Each number is 128 + 24 x the weight over its row's rms, rounded and kept within 0 to 255. Layers, rows and columns count from 0. Numbers have three digits each. The size before them is the row's rms in percent of the matrix's.

# down: layer 4 MLP down (transposed), 256x64, rms 0.0578, rows 3-49, columns 0-63
# up: layer 4 MLP up, 256x64, rms 0.129, rows 4-49, columns 0-63
down3 133:127123154096206143158117165111109146147105107115126142147132108119101125147093125147117145148086145097125154153131121110126112099136156143078126171115139109103181155098112123115135089119126148
up4 113:147076166138139117136146114130146109111113167108092081114110094143118106141127086141141119124137116114130136154151167141127127104199155168110141094136118107158083136149095114117120155129156117
down4 108:108184106086074128092126119133112164090150091157130157171098146084154131126149140129121153121140128143140175132133172096139122130105133096112125136147137134152139142117135102104084114147132134
up5 118:101129102122134124132132132123109181125149132145093122181137140148171151134134118107153081153124147125155162101140072124083150107104127117165134089156133123123096104127100117130088162141140156
down5 121:133133112079095162138133098134140140083167129114121126127088160148083114151100138155067116150119148137112165130095118135135130112112111123140134126173144126144106136115141140200134113113143161
up6 108:143143126137096129127116171132128123152140100134146128109166113105175140136105123087119126127179171159128080085124114144120166088097138123137141152125083145125122104135142123171101073136142122
down6 106:153175136091099138137143117156100129134137086169079120130105131153138122131135173095126122119093093130163116129113132092097153141112166141154128133183127109149136088089165115127136153117127134
up7 122:132131152108154098072118086115142147115158138090150180138147145088100126147139103133116102142159122138150138179140143133103095160092133131111114124142148114118121165102127141105120165096173113
down7 111:131125141082099161139117151099148111159143146102110117081142160125115125166147124102120161130145140079128127134129097101109118163088118172135110112113136153145147111146110086181113116162123164
up8 091:141054120149096138089108129108141135136154164147123104140164144106112113156130135132125112157187083115140126129137118149118134125140149132106124131141122171079092110158139102159119155116150088
down8 097:116152123114146150094100070135151113110100096133156141122081162146120146120157139131152127125113142127124141162136148154156139113112171138071090144130136107101140129139141166093120079159098132
up9 106:123104129152170146180151119134129099136117141099133126121091150094146093103098183141124121120166085118157108103129127128102128132132109133112160113129133115112082158160133145071110152170138138
down9 105:107135145122174128090102116114095137116129106130143097158158117130128102152106158183126112151114066150117106113148167114121120133124095107109107143177124100118112151139147157126143150131187110
up10 067:128119147139149124101151125164131100114155147096046121127138114132162117117126137119134097088120129162140113118115113155107142143191151151143098113095164117122125061121124123135123137097153133
down10 071:087162102103104124133102124119152105133116125151152162116118090123134121130099170133106162107155119162136146154076176134123080125074152111135137146116130146138154134094149115111156118136169099
up11 117:181110145165110163120136111144107162153142109172114117134092153127129141129126137138148111138112117118142112112158101083130115161160101148149150107111101141096132146140125101141043124162113128
down11 117:116112101148180116156135117095134148118137149120115145141114153092128160084105128113149091107142130152135152103097199166141106115135118078140140153143120104122132167120087118096150119140133154
up12 122:115126125149092133098167142103095165120147130102083131149158139121191107126152111126150156102153115136104108141136105123103143086161124091138132087145175158146108122120137124125103179115115121
down12 095:112114119141147128171130133127141153165132117100128135120145182118104108135129138093144121116134098150131104084101140126130120107078104148129132106125112137082138115151083159172086165166144177
up13 102:102095100107151131168150143152143120152142095154104178166116140126107101134131110134138120126110096143158105151138113120106110108139127141173164095147137135111139156155108163093162137073120087
down13 102:145100120130155117150117118161151126148111098188140122104178058100100118127135138124098144135130094139110106122116131146156175112090121135142117107130129139112134190149134104095146149122103136
up14 101:118116151118163104121111083155118089124160133118135136127111153128097149112097101164124099159173119133150131127143104132084128084162115107169158111097070117141164143113143146158110129113153123
down14 106:135118154114104132141123108147108118140098141156079104105096114115092099127145131142140136089126139162159154132128131158105158154121099126164148138162113098152141149069093150169125141101170161
up15 118:113137168125127127117139109117092136205108129137138112137137114127145152090116091126116131125105152133134119137135141153129170190121159132130136131115103128113110100086121146151129039124129134
down15 110:125137142116121111126149146173122112141173099107122134133098138118142107132131154123135106111114103124142102151127111132074062074142149135128119095155162157148137141154131100087144181171135122
up16 080:126134169133145121089102094159160109111160123084128119129112136122128113136167176118112109127110128162135146122133111111100111161172110145140120130090136126124132057129147088106107164125160163
down16 081:112133124137124143144148109077154151117097078112119152108165093126178107133109102121135154113099136166102110124076173136085117128122140120166147110113146135106114134164105146156158131136155149
up17 106:152187141085137106113096143142087134119187116110137120163101121122157098098121160132139146145120110108117140090116145178142134116105093117116147148132131124111103125115133162138114190133146102
down17 100:125095146118143129118124158112127091111100177156116127155095143171075124164117106127098134170131111137150144156153105110137114162155132166172088098139136113143159095137136090112126127109106119
up18 087:123133099104133125141147164138145145120135141107125076138141123135157162134122137080081122090109140138147141121078112128163102145138115129130174152132126132148115121176129111127098067169107086
down18 086:134092173153140112177105138083109142140124192132068159125142122088101128142142132131123101108128107124142149155092152156131166141121126102126134119121160121101123096124094106159119159147121132
up19 098:135142153105116101091161109153100188134144140131144072145125137121092130108111130102124122156102133124126169163122129109134155112157112144118107091122072122110162098135154144126149170105151099
down19 092:119132140137111099119143134114146114110142127155107113157133134146116094175139127177116071104144125138173112115121127121124139125094119111176136097156136112111090161154104168134096140145068164
up20 109:138076151108139123127161119101086093166142130127100122136109112170135170121099169108129122124153134125080085161088114136090146106144129154114138116136141143139110153115140082116157157129153147
down20 114:135135137141106140127083105162144120110122097128142123095148087153090166132150144135187153093099124128119187125114083176152125159113130136126124149133126117117174111128099122120131110089103133
up21 083:130128149097118145123117130119156105150151123096107162154122153190127132090151118122134124122102091121147180104100078128107187151126133170149127136108121145115097102128147117166082138121126129
down21 091:145134141149135133176103125140133123089111144138173112106107152106069118143115180105111150108152124157078144151102143111114091139104157142153103125148158097150122184130111138123133113098128118
up22 067:144155096084163163125088130127096131105168135153137113131101116098132140149146118140149134160140106167110134148128108169142127090135095133113111096157136099169104118140115141112132192157133097
down22 076:167113166142168115146117127092118097172127157151113123141097136122121094128148134104125146153126141149119113150157123096139132205161098178124094111155127126113108114101111091102126123133101116
up23 104:141099107131148084102120126133111179143113084174106124139153143136192125160161141128128174121091110124140143120151089137078126118157152137110127119097128140127151116137125131126085126106106164
down23 108:132109099140113131156121179145122127115156176109119147126121166115128109100145173156147131127098158112116158132098167121098112116144115136089171130134068133107146095153113102150108148099093135
up24 089:195108147172165101155130101126131152148134157178146107129105087122150124147130153128126099130117103151127121142144139122117121108126113163127115122105078107122114096153163151099120094090153157
down24 087:154110129103132110144115099125121122108133074114148142146133152116112110140138175138114131110104121107113128130145121164085161074109125127115148164165117132160097155132150097072166179141123152
up25 063:068112155151099160167140151121110145130143147123117125073124158128148107094106133067085109076137155111164149139153158137127123133110118124113156136134132132123103114139159151170129138126155119
down25 062:153108119105109177137148134124077107109103128180097104126099135159107112165125109116130110113101107126109128145109120088136142114133113147119078113189125134145100122123163173151141144142144166
up26 096:135100147123173123148120114135155136156177162146163105104131077106155121118109095138124152133140105123134127118159128176148106162088156147097151121115128131077121092153095106125127110151132090
down26 090:134111144114139111127135137113129107087105127142128099151074108114138135134198125170130121140088184136116126169157146090132104118145110133127145127182106159135154102107150116086133127107124150
up27 086:135082149106113218147132118122109122130074156114112160125154145143119111092131122142140141144162165138159108131130071101133103105142108130142119107121161112152126117153137114144098133110100120
down27 083:125157101159123140138113124171110103151096113136085119083165122117145093170116168114072136114094112132099136129129106151138133164162131135166092158117128116094125159134106135123153097145152122
up28 130:104130125140146130164126128116105130092091137131140147136179119122137135132137103113099128126129144180138109118109122175165131140138109137083187106143096109144130122170095127103137123169070163
down28 131:162117126156110110130138152130136082177190137078112123140104148107105136137099157143155119100107112095110159137118142087108118140152152171150102142123130122131141155091125131154112138122133075
up29 118:170151140150137117124155130154117070138108109103064153144097165135103158137147137133144147152127135130173105128115154100093111165153086154129115102103157117118100106150124137115095137113126101
down29 116:089105100113153108121122142111141091119136102111141162099172106155139130149130102150123108108140149156097136131081158205124116132097106094131173129116138138142099156134103132145123167138131107
up30 089:146138142133177121139144105154137118121155110096116153160083117091150146106102124135107117168150170114074110114122104121122131105114130129150100100086126117166153150130110111105141124140194100
down30 088:123106098105152146139115193098149099141100140129102156112140134126129120123153149132167073066123130125123164171114132142130146143119106112161162170112123157149114113102105125132103148099105116
up31 078:136136103096145130119144115148135111080157125106115127121142124121125114137167192093140114132105106118120125149145118116114122129128105107205120092116147134175134130162177124107102172164101133
down31 083:082141124121127136149098147054100120159089141156134138119154121132111113114131166149161132139123142141131116103146184105153132147131115147120131140125158095154133123146097114104153094138114061
up32 098:129138173123121113098125096119160109138199144086165140100128117123118109132081109141119120135082107158149136115162118187141123157130139139096137112129172120099139126139097122133121143111147090
down32 082:144068135097123124145095156132143143094110117139119106149090143116151157157157148128105160136105164108102106118134155089118151099128100126162130138098116149158127087118168150144158088157115149
up33 131:111103169102180118113144142133101149114154115133096158165122145129178159138122099150092127148115170123128129085145101140163130123144144105085133142114111113114144077144126171120137109126099096
down33 127:173109123131135146136119168105110086118159154099145130164064121075127114140144081116127112138132128131144171141119112065143151157115115157131141134144152125111158107117107135099141143147103147
up34 106:139093120168172137114113135115107152166178105138125071134097110109160128080112104113128132139128145118128120132141117125144139101139136165161136128085162127095140094105109116144146178130086138
down34 100:134141109098138116141162144147141107115089126082113077125154164171113126122165147115076145084110152115168127124120142157126126107151100142135171094173097141160136121138104125123124121110115153
up35 098:166106120130095153111115112116131090088094084113155145123098113098141144126125184100159154105132137148152121109179146159154154145116117140108168171125103150134112143118115153099134118149123097
down35 107:148116128109142135094106144126135107160138081129160098152128056160083150157117169132105132126103100113173123141154146111139136147121133132088134186150135117105145113098121145098112147129125140
up36 080:139147115063141136145155141129150128097147156134135131136138096080121152142108107116139192088113123148148104103086162153126155099113168088138160093144107156124132107114114146156123128127133131
down36 090:081076129108136123129106104100180101113116163113159143122120157104149099108116133143140114129132102139173105118143130117117099128114134152118165140180161122100098136157125097126184164126124142
up37 129:144124171156117114142128105129093134121179139106144130124148121137157107120119167149158107129141097088110138139128143138135142104139107122156069123143165115126059079139120137083126146128167105
down37 139:111132115140140155123109171114140151119139109162131152134115159149146109146167128129105091171074139128117157183137112099105110149125141114121122132166121139151106134141141073076096098123091127
up38 090:152117150103145109104139136146137132156126129152152156159117133121158094140085137114128116128171120166117102159155104088113179141129141154146102099099146123118106135125125106115057096134172105
down38 086:139148158127116152117102101132113138161104112183120152145156118149098110141121119124091135094107140168108116132099152162081165100106112145098149109137093138128097137130131177130139162170096115
up39 066:149088119147132142121148118126101104116106126103131123164172102097154086161113166086110135126114143083163181088106146151111108131107106106160124110159120147088131158128148118151143127119108108
down39 083:085111145089121151148113118114108126151142125162156139107098131147126152105162130172178127151124124146097092159134114074155109062131126142140144142107151072149135142141125122112105143120128130
up40 092:101148166134105101096136136129158113140127122134147124148176167101107123122157100118115103157140109080139126128161165140091115130131177121114137072133137155125122074135116145094108106172115125
down40 101:094134128096133113110121089138143110115119158059151142077129103178132125108174121156162135156140141116146105146108102099178131113131099123098122149149167132120139146148144150123135138132100095
up41 100:110130111119154106124135154173119119169146094134093143167156148156136147138121122113115157116067127157109132120073103103149127137160119128127124119119130114107171102141112136129085183136157090
down41 097:133112113163145132135116126097148098122177164120203089095119109133134096083125129145096116127183098121154116113172138149136139097124107132147134165093125117129125120129121096121153098137140138
up42 109:126129121156127118131108112142105161106120150138113105107119058141119172129094148114149146090124149144192146110124152112156116166126106150125126152131157091129129126110131147116105106066166107
down42 113:129135151133147092084085148123099099174154163107130167116124122114151114135114135144112153121117137118144096169119094098109158131127163107079138119168121130143110129156105083112130177137138156
up43 082:125160149089114113078155147147125178077140107088102102147143110138135121178108143127094165160109139131129159112106123141129147110118135114121153137099083144174121131161151125112096129140107140
down43 080:109132118098128145166157137118139146126127109128137158115093075085146097138146165170142086134104150112159181151095133098128108158132147138114144082104146080100157132118105120140130136118123142
up44 075:087121138143130107133131126147147090181103140108111105110144160125097109173133147158129101160119143149135094124125141164148071150122143135133133120156098112143138102131121133101138140080191095
down44 077:125134119122065159109178095126106148140146130136154147150115143114158127084138107117173134148170155138126101149119139141114130060079113097133114144137135141148127157137142100135133094159105120
up45 092:095174150093118078134139142134129111101133122105138096110150137136161133140144146115151116125205161144159094098132114146144130099147116124198102121154152113142114146144118127125101095121143137
down45 100:111124118073096130118096115133173121097148091167135108145136132155118103166098139115106125133112094151164110113134162156134089182104145108132116129205120140122132130155123113139146130126134121
up46 102:133113169145155088090162157101148134121120133154141157151144095131116150141089146081153120156170134178107115126146118111135106115129110119097104090110097154119115139119108094127138166110156163
down46 102:114108113140132165113099133136128163145099110182118123111119121156147138139134067069139133139111165130087152147120154148137174124135134160100146110120105096133159140119075099147144129103109141
up47 084:149127140144168149087158090147100121096077139084136134149136097095167080130113113091128106108139123100140155132135131172108140114129124127130105125140154157097149127113169134158112124140083149
down47 100:091132139107078148157099160089121134175171117134161120119122133156137152099164142149152109148122120161124087119112134084124108061115107133124150130080155115144145138140120122121117130123161115
up48 085:121161111092143089107155144147105126101099114124155112135156118096133156125099154150120140123169125120176118166150128085086112067109143136116093121083116146121102165137160131122156134136135126
down48 086:116056165167137191119149116134083155130079112115124114127134125137146115139167114124121108107095127130124098105148159107142085134149149137115151126100144113153105152172135141110149144113117115
up49 118:118080096115102159144126154113092147102194143111125125154099180146128144152115105100178106142149122104128142133149163096135121148124132162113146118128129124146135130143141112074149107137099094
down49 110:139180136130113120132139085108116136131132181140160129117122139139186139119148168125099156129123086140116152122141107120145132120110193114081108146097155132155131105107124116114096122096081120